{"positions": "rope", "rope_base": 10000.0, "bias": "none", "init_std_up": 0.0353, "optimizer": "soap_variant", "grad_clip": 0.5, "doc_mask": true, "steps": 2386}
Each number is 128 + 24 x the weight over the matrix's rms, rounded and kept within 0 to 255. Layers, rows and columns count from 0. Numbers have three digits each.

# k: layer 9 attention key, 576x384, rms 0.0247, rows 180-191, columns 0-191
# q: layer 9 attention query, 576x384, rms 0.0247, rows 181-191, columns 0-191
# v: layer 9 attention value, 576x384, rms 0.0247, rows 160-184, columns 0-191
# o: layer 9 attention output (transposed), 576x384, rms 0.0306, rows 160-183, columns 0-191
k180:096080122123119126121141123133123105119161097143084161112088102142163115122134110132111117108167126147153142124135092143144138146118099115116101137110127127111140129118113142146125133130157119130110163152111131122124161151141114176149178134113162111125102104118149146103131097107125148130161156105121113169158107146123105147121144149151135121165138122117150124130119141127124126117136099147140130100137174121136154120109138109097139142120125128088128107134133176137136134133150113102165117143113103117151148122110124113127151141120134128163102165139086113070122164086135129134
q181:091125145119079086156159129130115114090127124169137108130156157099144155132132074106038078117131103112116141157119148112124131170120166087122156092165167122163129125152143123138141168159099142131164131150113106128135149135124092136136148110186159102190148132158085151144131152111121163193092078129123139172131108108126153150109102155126167160121152098156122136053119126119132111113128097106117155189136095100127101092156130136113148154121151050151138129138116092104123089145103143160152142177145200107106121144114116175134140143147129102134118097069175139124120130113086123085
k181:176158131107152086114148125116139160146172114170103150161144139131123128147115128146105112142162152130159131120107140142119113072120149121118111160132181115124137157139138153129103128146129149118143139132127099151088107136151074069128126138099144101123153103132117143129146151133107145158159152119174105129117085117136131093190145137147119102098097152150121113116123080119117099110091150121150146125078154077092105139122131115148108122123103142146117094107133111148138122123134132124161121139142139098122112157084096151126120157139090139151141102102097109085126146137118162123
q182:183138116146093148157087136117162099140125103120129114124105107178111106131158140127144132132146113185126135157124158059135146113146156143114117104126091084123098133123118141103133091127149090126145164148137112129119164065152119120086129103126156127155111139117158097139161139122109166121094094091155113126129130155085111103128144137144121114122107138106166146102124131182058157126104119110148119147145167150145140100126164159125146135100130111134110090172099170198151141134121143147149077117160104124106101131155138161130081123133145133132172103104168131151145149122176159081
k182:126119107168111109101109123128129134080160151146113144144113156129130147117154127107174106134147124144107137090126140102137162163133118128145117108161125120171167140125153066131099165092147118144112133186134118109093093147109110156126125092108113126147180135184128144152125146142157144103133121110110123154107074167125147083127145130134083145115128126168119133122069153118102142164098121144125096113171111146140195126121159156119125125134129119153136090144167131115135150112116133122096111107130111143152143131153183111108098142163143144133107151137118159133114155118133176114
q183:092123144144124122088121135112141113146120116105133140137125191104110186117119139128178102100136165145138096151162109140142122111128114127140159120148101094136115105129144100133108091135159133120137121153160125143139140137097132112131124181117121163123146139083148158126123121113118149151132101151135139126169057106124123099139153112152197116115178098133164087104118078136163166162149095111116141115098122145080164149175086130116153164108161104145116160116138142151168108102134123126162136125157143104136138145140113169117118101125125133163141117121117156118124142135150150137
k183:103180141081120137143109101105129139113091115143096135133142128106174080144093164155123097133113085153147091134104119152116159074161085098140178127134124125128117136147108174127114153093124141146140152153131111105136105092145128127074115118158103130115095119119103147126141113110081109126112141112103137123125151095144087094150164100142178098147127169121163123158150132131131146122113122085150146142131145112124109141159122127112085177108181077166145111101136176166149110128127172171115097120169115121142094117095101167140153093107138101109135130153109158088177171156139117116
q184:156122139116131067137093097127168135121143161175074142097148146206132113087133116116112135092148136084093195118108130180102100159134109095103189127139136130144101089111079084150122180167158160159138125162107109128137126111111144091151139138101130179104101106130117137112081173136129160166110088135140092181088106155142152094113114145131136160116128087128118120153114144149119141143128156170098136141111125140162124090193146125139159116106100124174134159134118108139133107157112146143124141139185096137162106110110109108161121134118115096129111164088120154128145128116087185152
k184:128135130092101154161139174155166139148099126154084096112139114177124125121087078121114123137161145126107158118150125128153134080085111154108145148115080143119132102112124117172080181123166126104147087133117135121130134103115142075143144179111106108107134113130122142100116139131124089103123189108122177196158168142142141106153148072148109149096155148141139119117140168083091131109114095188163101151091171150141131100101137124190086126107108170164134179208147056115201113120136144154143102069116139139090063149092087162134134091075106127150081126119136147144138094117106153151
q185:150113153145143123142168114114128133108129134150124147161093118132126069103194160119105156145126095144120121123092160103154090116168123107109120102108125101113115141132113152157131100087132079119130147126132159146095161097128145118120100144141116138138118154150158140132125145081107129112140088145090124195096118124150129190131154159150122139125146179130107134147115144181141166142115163120109120095118141156092131125157120156140111113121175132152144145178174122150126132105128076101120119096157087104111158137181122120116085103114096135131126123129123089145098146126112142151
k185:182076124128163110168171118092097098167162121116123095125116126114150132103144121126146129119140123115115141067106106133135177146115121094140176100155129127157133147123141161129102130101144128103145207116103131139109104116105116134130144103163126088138112121135149149113143127183151128095103142131081131110181108148205149164091155128153142154163120142151149160137117137144130120113145103084144146148131112129106136131163142139149114127126121124110120149121135109139128092113113095144139137100175144134149130138123157122172131121154129085129109075111133120112133099158147101134
q186:142128113119137084145110167165145136132133144114124132109088140084130126128087125144164182132051127144119135117129135151128161151134179104123131155078123183105159107111139095093148091088163158147126111112096094102152172183128108155148076137103106115112101086129154105119159115114117119133107108114171123165089135112146099121096187148141143117152177146134149127160128099145146115090102122139132130172108130151120153095137101085155103127134109130110122105123173135137128122125103121128121144130140134107110106113135124144144097153163116134107097074137165114130151118111143159101
k186:179090147081145139139099170171105071121140116162180096172182143089093135131162146106107140070115137120140125092117135119113096115123171156109098126121139123131144132063116201129155075139137111131110129132111150097138142113092105111107124123140143094107156170119101141121130132143154145124134088149163152109118147147129135129077097143155120127134146140137127155160158155140190088151135078124073089164164143128118188109127121155157140123149103105094124107102127126119111105215117126143100127125118154110175079132137157117141156150163120186093144104096144131104165084129142137128
q187:131116114177136122105149130093097125146149146139146147098120159112157163099146127156145161090089132128079152129125118125090155166124135107116118124102154102140131078102135143152121107143182119128165140138091104133105145144114146131183131173151115129105110130118091151117139164168094120182113164110078163145108130139159108152097117116142091165118145115125118144088125138071140148122150133184086124116138135140207159130120119131090177124113135106119087159093101130130125146110122148123105095118131140184122178134170095117143126117107107171111095109153099130156104104145119133112
k187:131118142082138139120156139108115174160160125140136088146163108132111161145134140110124104111130098163103127139151122130130138121091153100118086160102144131087137120143127138154114109152099143117166087085140148154117128094123165116153102125147098128112122139149139153085134167074172117152153166130146122097084136108108127098108120142165122187109079133113092134090153186108125137136154091119112106149148118144142138120177129105143141142097146088109116120134133091112097102124070145136101123110157119114122153124078133143100103098124093154087167129181146135108176114120082126116
q188:130132135083136147138145076113148130144107153102121137115154141121102128152124143150141115123101112149169131171182149102135104126110140166114136148115117112139140138159115097166142115143183124078173123166100124136167135088145098147144106132127138094132133123104165180135105118123102127124155151159140107086137140123113101145128124106090130132110092187147152144148122156115085141145133126091144138134169156106135132132091109131113104118154146099170094125126087169136091105046121153111117135144143099129164125164110148142126154123178128101128141116152168124135186151148116179166
k188:124110127147110127109126124148094107109113100141126123156108154136141153139133180113090147153116152107138119122137119141109162124081146115131146096125102119122126153093140119103132142133117109091130152158105147106132179129108139121127137136137110122125088174111142137147128097191121159097130155133117134107148155105097126121157132104141127161181135166139082131173123178159099112142138145137104122134154153126119113114100159137084107126125139146120120115140106142095157138095152184145125157129092129106100131108116137106083130168115153141167104059144137183121115130102129088169
q189:113120139129139109129126112147133104112145097123140117122153151113152145176155144100107159163168150168066161127129146151153131158124179098131130160149122096145125140152159076141124119189097105110120171112119100111096130149082117124140173036118104145104174123123157128118164158169129124146133139148150069132132116147106141102108136157149132125153085097167116138101104138121148102120112143122097107144120114125125115115135124078116168112182114108117124094101148148135117144131136117097118126145143102112160119147125179146128160132104121143151138146127116072153131105133126125151
k189:143129151119153095153159100141155138146154160110107114114141136120154127105117121132113144103121150132142131094124109122115148102095151159112139162118157159105112138130111083122149138136078150112111141077130142138114124132106125140109108126132139120151164092166134123065143143108099113125171134132100147136138165140075093133128105156060124148148096128097126112078142133100091081127118180138101128157145132136124085095150134120071160093124114108158133101125144100138124170116135138128151100129137124149147111143103135103123186135119122189119131109134147104121160109115102130126
q190:141134150170157138069133144115118148136132165122176127134136107101131096106132169134102147169148128140123122066171173099113133109123117169153123129151145115160096119133131121116136124140100092127112110083139167081123107148109103110172160167127112109162149130093134155166104124157133144107171142110082086127122113110116140167089132114158137163170179166132083113123112119144148102080145116147192121127136097112077122101100125149129140112138113148162140182139166095175152115151108139139182125134109130160089138131113123136117129119120114070114161161107130127143144164138145086102
k190:127150153108097129119072090108141146092114112111124109103119102143139115145123160170122137112144174205112134103134144114093157187147123148155082090132129106094107075139141109144114143114176130156132128105109091157110158159132113108109101098120123131168124108147154144164175131131165089098115145144114130144130082064202107118144086145122118124160105146159107115078128125127140089128155127123161138140135124151141080135108155129135172090188115121134136113146097145101146141120108101152086183170103114124119125155123152165128107127097136186121106149096126202124135152132105139167
q191:161156130104124096101132102153091106123156123137175064131120103174135153115123178119130126110150150089094100117074042136089123170096141171125107079143101152081125152125087143109130144134162129111118134108159115147128123149133126176122138119145119143102160108158133136108113108155166121129124155161115083188123114129101122153108134133084171048124157157106134141113112075135183109141187163117179119134120111138125111136126121124072140149128179079120148122141113178166109095145099098104149117132191125118125140104114130174137119159104093165132130122102080153104135111162123136186
k191:136119130158132142110155127153075128124131163127108088159131135123151095131124175100138122110128112142107123129121096153109077136085121160126118107103133160142139124094155138114156104123106149131132116150130137156127122125118156143085140100077116147085167105079122073151134134114130146155151094098098122136130111123107112117181109184143094126136116113087124146130145141167115041143131113109147145155094136127094148107067131144130114124139165135134121123127092172094141139125089082110097097133133136149135110119119133157134107084144135102118144125138137094111170137164142131119
v160:104128117131133156122132154079134139111116116126117117115124142125110122093115124142115125134138121131121116169137109130150138090104102102124123108146154121159108150122135133122124112131143117112118143143142149122129137124094158119143150101118155119137090161135102144121146137117113121134136144159103140135131146111114110111103116120100107146125109108141089113112137120170112174124116150118125117138127145124131127157122160110167107155112127099149137122104096159119124114125147135134124152139115107133146157137133163122083107143142150113117131166095139122132129115180139125140
o160:149132138173115078114092108139133139153151156146165097121101098108152121159163137147158133103183145112102152089083106094074110148152156112109142144127119094097151103157134163135149117166122150152123130084112107086173145136114110162094122180126081147120124118113164130115116137129148127172161108094138087151094140116132091140131094132139145098166142111118133153114136117114129111124135100162125134131135131152167143102119143151122180108160128130139106162146148115141130134122142103149122125111134132103118121112124121176128155095103125126141100117132124149147107146123119104122
v161:132149123102135098111110165136112115168099132117134083124146083118111133125120146153149102136130117132167128130145156172133124117139103129158124110164094081137114142123150154119136118137109152107141117124131108142147165105158128116100095113114129101144145141141122107093136126102110114145133148141088113108125120132134170143146174150127089147138135136067137140092126102115108118104159099113100139127114165132164135130136137135131142132118144121128110117152125122111150121174119169134143144129146103131143097103148137162119077130146137102145119113108120091134136083111107112136
o161:111113146149133142141141082106100111079137096166162120123138165143100121141146129154094147104127177099075132133183123143127128150139147127140139132145112121128148102183137100114152136136156132164106153112103152131145117118131100134092150150127121099081132120096133147141145130147167134083150103144170126159142131119073122119072120090163102118150099119177162126142125118147154130101126156100133125095135141104134125143084135137097110062160098079156125145107133145127101170119136147130132159172121183111146139136114101096127143122128122114096147167124132144149115127162150129140
v162:143135135128137100123167136138152132142122127157117144120132142150167104119113127141130112113115105163136140119102131111151134131154125115121157116083136152097153102167121123101146132131106134106129163133129099145148110138136182129141129162104135126136121137172137127114112116134099128164121161129111159125109140121105125149166159124106124162129101100119105117098136139143126142143115153150098120136133133163139112110117105127082133098124138108132111152142180130156122136143144114113136145131084135141131153148138125147110100170131146130128117121112096171131108113129129118125
o162:076142110108089140137084104137100160149157149126079106095162136100114155142113122105103146174136155088119112169105105171112120146140148122128116145131151144096141149099079126144119133104138121119132113121107124147129121147154126168121128082136114165124124108099125103136131116112144077122109127127149085129126147097163157115128134134124142111111102157121143131093136115142152131131122106115161102147114119106158130149125122134145068133118122184123133156141150152115149092158158139150117134130128125124128086105100148080162144117133111121136116137139149132120146125105156122140
v163:140137132124117150132141136135126147116121150113128144127148137137127168137136141125134116112123128138131122101164133174130153113122109174114120115143110101116107191139140143124117102175128115158139117109127136121115096095104137151108107130124114111114121148144110116148110124132130114161144114121124131141189097119098138117122114134145129116126120103102118123145126119144101129099083155138155101104125160168126118146131131162104157122146151143128140127157113105120129133143149116144128102138127141128147071121156129116132116111096117133128169117130121148109156130151138101137
o163:112161127153128140078104128121122117148143099131131123132109109132135128103175131124127137132155144173119106163129109117122153104121133114104133146117120119136157114144157134128170116078139139104118118139136146170110119122175123141149100180143169130123148147120125129132127122142163118099111153120153114094121133147116115139155133115129101152119151103158127102105134143106133120151173126133146146131130104104116090134099150079120115150089096127153111136144142128123097174082092147153127114142140115126136141125107154113104137104148103128163115164116119113125098140116151085128
v164:171108151149124112104146092115116130139095136137133105157126148114120125139138108110171130118115139134128120100121121105132114124094107132112166105168106103127123107110139131130139128176130104123138127134139113100116123144100091117092126107103108130105112139103130104162103122114149135146141126137147135122132089130128151110155106142140121133153113151144140131147118109150120122106144139120123118108130165086149117086153130095148137154113115142117125138106117143097124110165108156130123120134162131141146155122122164115161141113151116108150130098132180147091132110153111113135
o164:100118135128121131144154144116101125130118087128145103086122119139132148103096135189110145121117119119090143145154120106106112151125150127173080150122136128141145114106135159080149107103083163160120104112135150136084126120106121101164103141163123131114152127141084114088150123103109162143125139109146129120170149121066144116100147151127118087125158123156092087135143138097113108168091147187120143154113084121159129149109129145147127098165124122089127099163069110169126138134156091152122134124098127121069131129105128161130096134113104153134122121144074102148110166089113111089
v165:121115103156104139115105101166126131132161125158146123137133144139127128132142149112138121112107138124102142123081121108113118124130106115152149096138100090146080090132125126124113140159110118129146127126112094128128150121155136109114148107165107122144133091167141138103139151130149153131105147141153122134133119142131125144112149110105124110112151116113129095138145148115152101144149096168161114144139163124104137138109128134135144107132128145116157120117136102098113101114113152119135094149142129152147111110135170142134097122112137109136089120087088140099111091128117158150
o165:121126161111166095160109127125139182138127151088094130116102131094135122120111079115094128117099085120156135124146144168151132141131111121103109174115116151164183137144156123189119117131145137147125155119122139109124140103149165110085117144146177067125123182115135104119099120133102107116163118095138152106100153108122105109157146129145109171117101185168108108129159113089119138073119114102110085076133091124141116115175106125063127084122104109106111145087125117123127121083133138124092149116129144121113164117097093133156152077143102134148156154155172086131163161110141127071
v166:140105111119131137127109112122125090157131165128153103143156174124164141126111087121134126172137136121123154148135168104153128161146118114123108134123092116129127114121140097173137136124161123117112129144084142132125138129134123147146108161134139084106106133146127145137132149134133121149112128141154120134134145138156146124113100108120123119167128118115119110106130121109154153139115149150145142094121119129116117136124139103119140131084097128154112163118132107110124088121135131067104134157118104115137141146108134129141084166107147102123123109141136089121109096123141136120
o166:123136144154124133161156091176100130126124120137116156122115125163127111137121144132074119137147116165107099097138178121121111096102129195128118127122145138109133136109135107106145150156161111141111124135144132167150108113103125164089150135136081139138149100111144114147114138121110116135138109115097133168141125103128141149152154161096109122123153123130164197086108110131143090130162151091135098151125110074144140123087158138109137084134147097126150121116127142151127126087081118138122125128131117101114111140138131134112193109128115162128126143084081182097155176156115104155
v167:108072134136136126142120123149130173131130136104136101126155110113140111102120126101149162123147148103135131138152124096134132107112144120130114143127112136139131093097148145137108101130137097140121101135163174132096120148084125127109118138139127114139112142106124123106143136135113158140123097159115153150121123137141132135117133108109119137141102118137135097105140121109153131122106135105135092152155149158137156114115138138130125109127105158116107110169103134102122101109139117090101121111114160131123146160155145117131159117149134134127144123098113130097132151136116120120
o167:149118125111134110143122117117140109121147116181103115119115095131138157106149130131098102095136111141120130113123119125113107126123145152131127172180104101131120158134152091122134129155111114130088144097129115132170101100115145143128138121141154178140139126157154153150136126148129121138143151129134142079178140121096151098099105140157153100107170120124135106139129152135120123112165158135127125150132113168124109115145141107127147113131138140088127152102147118135124115133143130146148146116113120096117111121152176125127163154113092087143121160124082147128133136140166098132
v168:148132132133092127109132128099154115167098113135112130123124132125100145106169113110121139121150124140148130135145136130133135151151106094139144112156137116117152090131167117113126117106183129121100151157143127126129153110157126125117147132169140148126107122167131110131133138163117129156108122146126125114101113117144158172095143103150135105131129082140131152124150145124154140132118119131167152117144128074123102128101113110131135122177099128145131126110117161133135140098130102095107140105118118125100182118084117134127113128120124119146126144143145111121097145158132144131
o168:108139078142114113182133140146119146145120155125120151134126128133115111140119117137170158143095138121149131108075107119116145126147142130117106090088129150147152141179105136139115137143137123133146112119117124123125141151128115163121106094106111137127105138128120148142105131109109134095122086111140134108137151134123143142118135137128144087145135108128132115138130119106096120115125155142155107142114113135135142112133114112152100106121163162119145147124120125142097115131170158146123119146105108116111098172158116161193141129160157115107125075122134132145150113103101150150
v169:149112112129112116124121160151148148143133101105102114094101140147105144134156078106142097130157114143157123112168162142128147127152102105130111117150139130115111133153128131146123155140147149135098119128141118134131139110129143158096119129145118114112116160111138157100133171120103132107143091148132138145120124183134131122146119151157140117095132128117129134090132164108102135118148181112118140158097147166107145126082144151143126159140121102111132139109121113136162132154130135132133132190122138112131130103135097144104145126136121134118181172135147114142128128112144075125
o169:102121127163119128128117124135100113092139149162138123144126118097130122143135178115147149145106165163117152130104114131146119126145116098110123148116112145163157138115114156130139109174127151137121121172140105121105078161143112097148137142126145130154130124145128123117151128149148094114120151102135122127138081120150125157142139113138127137157135129137125150135142041177156159136164145145132118084175119130138125139145079129088110146145146101097157137146122139157075158129106097110159117152123118128138125114123117111135110114138136125126102084117077140097112088130113134151
v170:110170138152153132132081152119120118130148119137113135126128133140124133144147143107161137128140143154154127120135122102133100136136111140141148143142132125139109119149107141109153123139107147121158113114130156111151104130157110121148146098085136119118106157142097114139123089160114132131135074066179131125144143106088123147141189150151103122124140162121127149176130103137125129142123167139141090105137139116150117107133150122146137114106127174146095103151091126152120140103131155105089136119119108141112121146164126144179138122119147109119152154130145101118104161082114095138
o170:150142104150133127132136137110101132153137119127143128163130142155144097095115098165109160146119125104143104109104126120113129132115119096134079119108121088137157140098180156158105135149122118129103141159118086142111147131126119109136134163153140110110122115158127128118134142131147128134087155185056084103121106148145114148181103182126159144117117051125154145090129133103132112151152122154106146120081114135122115166099106096135094174180141105148132096091162115127150163117125130199141107125117161147117140115096118131143132128137066103113089097148087097161105105186106112135
v171:156138118143136106151091118134115117154133112149147106094121139135137092148133139153131117129109162121153094099151150150136116134133092150122149111133156110110089130125146143100112117149149088140126149139130145117108131107119131130142121115165139121124131151105133106161113124113121115140136114128115144132134087147143118143155130131091084133139122146136133125115111116143108097139093104117114133146117100102116115137109127114094124124164109145102097097146100140149127120119143103133120153132120144101140122101119127116161084110130127119109113159116149129134141121154089114134
o171:122105110157143135114130143131108138095123174129094163118106137125154183111115122129098118149134079096089170160097086152108156093141170085154095116115095121118156075135112160107144152090119090151152115131175137128112121142157143146105110146107118148086137113138095136128157140132128125131138147111138143115117135177149144131095140177157161118117126130125116149133142128133153183093118154135136116153174143151173168110129178099165144144132119101139120120093156101111119133150152135133113149098115107131136137147131153152151162070130100164112122144126124172149137124097128104119
v172:159100127151115167109113150144101126138105120130157125159145146129044108107134127156118125140165115103139124095098126138133108111116149133097133109144160120095140155140122190136168114115143109133168120163107131146153110132123160124118142103124113132148121147097136131112111115165117141144102124125141160138154148152133119136135127133155123104099157113170132149127130125136084125138102101091147124137129140172142158132108135164151113120138128116125113120127119163138133150131130129126115120104129115100124153154113114114119161117113127134137126136118134107099119126137115104138
o172:128144156167205111119116141125137151105151148142125113111095114095146157130131134121158175134119108144136110090174128107124118129176107105166092154144172096150111114123108144126087132180121132156130114100127095119119137160155097130155122135126144143143139135122112114155103148115088178109159115164119078080127105113141124127081146101124160125165134149116122104114138130123108083116203162146131120089148111091133089131111130138131150134158147100130144155131110076123097131136150147124129097081122116187182105141137131097147137135096117146136154138115101118157108125160102126126
v173:106100145101122139125114112140131109119125118114115152112114123126153117161120089139124141097129136145106128119127111118150123143140159114129101162127127118084134107122131122125132106116146110122111106126109142149114150119103159133118116134130140137126140120169138141125122116118122114148101123126146099146158127157114120142126148130127103138111114137126139143127173124132122118096164115127102134098116144126110120123147125143138110136112116119138111157122125102107101121111137147086096147131136147124123113122102085166123125134125138126164117107138113116103127115133123135120
o173:156118127152113142145181119094150139148099124111123112131128127134097144117179134130115139142165118130143090115135119112131121139125085192113132140124140124178120135147126103133090172118113142142139117128135137131148120130137113102155113088076131093126131157123108084167106090143147144061151099135138143115111145102135129131124118112141124115124145156119149145165098130108161110145114109125168125128133125116099108140134116134137162126158148109141133120164113160118120074116129127115140100111127090094096121130162119129124115158134102135094148144132132120127094161148150149131
v174:115163160090116127129131142102130139074196131125111135130135101160151093097115099126091128153105137112129129138130097098078131106117131110137124127133150138159120134128105140139199151104131097132129137152154138136145155123121149134111126140159118163137104100154131143121116141138142122124140136149113131122125142128140114122145108140104098172090119140122123101102143148112121141126143143126129160169132112149129115121133155141131100113168111107108137112112124153136141119137136148124153122159148130115127129118106140126107112158127150113127138128134156112114109149105080150142
o174:150095110126129129125150143112142127158128180113093135187095158106125158123163137116166156137117142123139107116114140117167145119111114159111160150128157106098142126135102116115098117111123141092143127082116143106178151134123108106150150119130124076088129191117153125121099123117111138117120128091119117155105124099129094123139117135153148112152145096126148123149130109164162124130106110191148142139097154171093095149122074112095106147121127175144129155155134117125165119146107144140122138096105132158119137116158121127106116136155151142099142119152119158123120166151163143079
v175:146116119163123122135118142094146131123119135141162133102157091108127092096123125099134132119133143150128161122134165168127085153136134157108126110132153130176128123115114124099122130097138132112111128126155132129143106125136101133158116136152137114135122147148127160143139127129139143105080130092149121133130150130082150105116168129100117092147114139138137131095109141124134128118095135116137107151133130108136118129118158134164131116164147137120146099143131147143124140127176124086092122129127128138156138177144153126148141103120137131121145120128157115105114145095156108143
o175:124130103097163135145127106096102129103110150174154137131175154145136125153154109150151182081163116108140115106114092110119140114120168115134164149150123131123117096141118155130152103153105155131132095160116129143108170118130128120143105136129111133121130109109134093093125129135127126154151135143108113125111112130131114100138102135162130139133163109154101119126170097144129133140141137119105158103132132137126166120172096122086117126127087157128107114105114137104120114118138155155115162141141154134161156140100144129118127133117169077127090088103116133133151116132097110109
v176:141157125118137139129099158142147126132124114126133143115147112105122121122154125118150123123116123125121126126077106118121131110139145126125115106131143126113150161104148116120137160168115121119151139080121130166128129159121159120126111119129165136157152155158143125115094144114105114124138158143111142087148130129138140114115144108150138145140119127116128143153151126120115166119088113119116157158103137124146143147138122112140166120142143133121109124136171146096160138143153131165141113130178120112111137144122123145095117155140102122109129104146100137165148110098124129144
o176:092124119123148146117122070130130154140151107174151093144131080129133141122107161171118128144141151126119148139120120154151131166120109136130156130140108135116103114157094143147122092122127078107119124139113114134137136125115124126112131162118098119096114136122119164139120092144146158141154143140132104157109152163109123128148140162120151079105145155146146157118113101125154107108179142146149111135131133105141150137124149121159128142112120141131153146116118121129121125113123130089146120126089121126147135129115138133153148131126128157163118149115162139107115106177144113143
v177:147131131128137135115186112126147119140114104117124148107167138095125095126108099161140133117147132133150172126112149157138129136087157095133099120153134160123144156134138118149102119131134110121128110105092113131130145112136134139146114141134169143119129154102148154125115107125107106133138117113127170140124136113097095130127139119114146130167115085096117130120103126115116153106119155119122151141165106181081134162153103117097135130140110148147099123093119149141128164123141130122111154111143113142128140136086109124137161140112139112139125164164150091095155155150131123133
o177:108157111141167111136072143135160088135135132169134090127125119137150128094096177108097120130129149127129125123122152125142118105175111187108156121130161115112118122125116132144157126109150127117098135176168110116125132128097124146112141118112101134173137121121125140148123133144129136124117118146143101136106143187162097207129100118164145120128159106138131118123093094147123132109129096141172122145137156121124137072131095170184095119116149144128132121121130149094096084113114137128095118125113138111133126117141141122132112143150143129135094116120125143150109106091132144134
v178:128133160092116110104130121173123134137104109113112108114122126115144125090113102139120139150161126122148093104127085135105100147107111149115123134139143123141084113139123135111089180147122141123099120140138135123135109152118149146171131157127149140142123150125131132125163109130128128105132121116160124124119115139137148133125129134134130139109128107168136124144119141084115127132120117147112158110130112152155117156113149119112127135137118123101134130114117132166103129112119143136128130122136148160108125123110152136123144130142124099111116103107152125082107134140140141121
o178:142132120159114134148105182099119097147163159140124138106140133151106135186097127179144160127113146109108159103132152119101152102107154139149169125117147151132149122129152131099148116105155188123115125123109172112177136099111091124089147123149128152159112100153117113130130119099137111138129118140112152131170128111156140119135149118133146078158133137096150136129121114148126102136108130157161158147138149107158145144095140158137148093148124145120132096119123103145147097148124123136141143114117134114107148113116091152101131130163097130127132157156090137172136141137137109125
v179:135171120145129093128134129157148133132175155120130116151110120119164113122157152101119102156107126151126144118112129151126117147105120101115107131110093088133132151146135095127127146156148102102152108094121152131135150153133118105136124152117147123132094116122135153080182119152149133100122119120127101112106132102155134142127125159100137101138111125168117117117144132159124108107116126127140147145104138147143128142167101102157126134138118151114152129122160090119107097134113137136142087139121108133140110122125146136104142137102125128147180100130113131151135136119080112109
o179:100104117181108170126125095123047096109094122113177118129135164081076114126132123171113108136136127108133131131136105137115157114118107166128114097136113150132129106135167143119121100149131125141100125114128127157182099125105129147109129096154141111114168181165134137123120123116133128136104147137101148119146127085120132158120100102163084135134143143103122137143106113086132100143160142117103101136136107162148102142097165154110096114129093113151122134122119184082135117133141108125165119134119129162123161133142128106129143169183160114131090118124132157110127138143142112118
v180:123164141134110142116155119123134176145103161109138105134114139131171120127137161113117104144127130160134132158137097121101114161122125138138099113139139147126109106138156127116127140165157142122133135126118135102126109130147148125151134102128140143097093113120120111127128116125097136119110167107115105124146137111127137156144132119150097119148125120135161112119128102141148127161133150136096139141092140142141117116137140142128155141138163103148133115166138168128145105129097126131138145127119129122125146135118092145138126152153127137126142170126143144122134145127155130113
o180:088093093155115161144113145139119101121157089136095150137125101143147100150099097157123153162122126133134147083171135162138113097109130074081138134107070130097136103124113123120132120102123124140108144129104156129140156133119120143151158114108110127123129137134114168118121159109131124132073143147162159144124152117123119088138141152126135153162152123120138126144119147154116146115112139131093108144153132149117122117124116074139093127160110134136127156126158114125128162090160154130091123157119138129122142092151181112166107129151148131133145100178136106152079133115086150117
v181:117127141128125143117116119111140141103112149145104135149110159120134129139128101140137118129097141122137147132124126082145126130113106124120133128135129153164107145154139135122130100091135131102128141151149129107089159133156130129152142124112115136095132100121121132145095142116131107144164125083145111138128133107116090130126092103149106126145144117148099146126145138117086147135099169104140126141138131139147120137101103129123119130128107102131138123137115157134116094099112112154140171141139129131136094106140139136104140114103116096126128139131135080107105141133153133125
o181:145150124114144086161125143101178133115159145097160143120097145103173143115120147118145117151126126161124140151154130119094084091146119138137154134153120128141139069133152140148171128111141136152146127132083109146156103161113117135130115146135133115117123130122114147133130139145100135138151121129136114133127111127154116148130136155148132105127123106108134138143127149151146083157103163170088091173088129103130124163141099143121114137130117109148111109099146085141169192120115125140119100112112140129077138109165128116141130108123121133126151145121127095172130117125104161124
v182:137121137096103113135146125144175135147149116122125105125128109090149137118112140137133113117140112127145139137111143162156123122124120104126138140116113138109134113134119097073079179104145127121132116111136155169137133115143141113149161165166148123142176107188165115089159106142136136129121145128130143147136097117178145111096142149110116145143148094115137101125155164161158136105150106137141146174120120113129105136145161137119140098149112128115124098125150140144139137113111102098145114112155157139136136139125155128146146152121161120130104112098128121136109122147153109134
o182:105103085108132169146130072098130165143096164112132151099136137141120089154108117141106071118108151148107114118123139137138117131126147169179167100106149127119123120106137111181145086114109142142141148180141153135140110155138122142113089109111112129111108127077093100148117162093108124159131127119132113123114163134119110059174137113136116081126125138112118103151118113118082147120118134121134116100163146160139143094142096111134104165102152130133128133119110155109077128127164124143124145160094127109099132138105106094133132106143147136118114116149148136124191086085146169119
v183:135105084141122126118124103143111130112111119101159095155095150147124114145139076097144139149152121130129135094101106117084104141123155139136127128124140151121113170120085105112168128141129133139135131141108129125137129118140128112108143125137112106121117145116117128129125101130108120124166120122124118121126128110145149142123124126132137111120135162112111122135142103144121151145150118133092137137134123135108182116127154137149140144158128148131141112130131176148151113120154088126116133167125076107161141112151113126137129171096111166108129142148114142107099120110138124130
o183:148140116106092122131109125160131156135145136131097157104117138127137136101111143171097114115128145115112132141129108171132153141131111080149125116119135122150104118121106117112107146118092161138124109111137105100121116139098144113142118151124077148119124136149141120090129138118110099147116182159129149111108134152116074159130138145117099182128129111149101088169115146113121114110110128144092114066118123110134116129134114113116152125124157132110139133096109108118091147160131126130083105092129152161133119134127113097130132101179134129120096119118116129135098131140148114114
v184:119095139136116149121119165165095121131120118108144144151132137137137136156109097141165125152138141134148122117144113143089137127129118106114105127163162176125106135092132145124101088120139099151161122149110105116148133121136100148113125124137160156082155151138133127126111134176155127113125127143145136126096112138155118122158132101142081097161130171134113131148134125144108109119152126149153162130137161137140136120126118128134147124086104163120107105142136177129129133141114166117134132101130143170135128139152120140138146087100130117148103158109143144110123125138117105111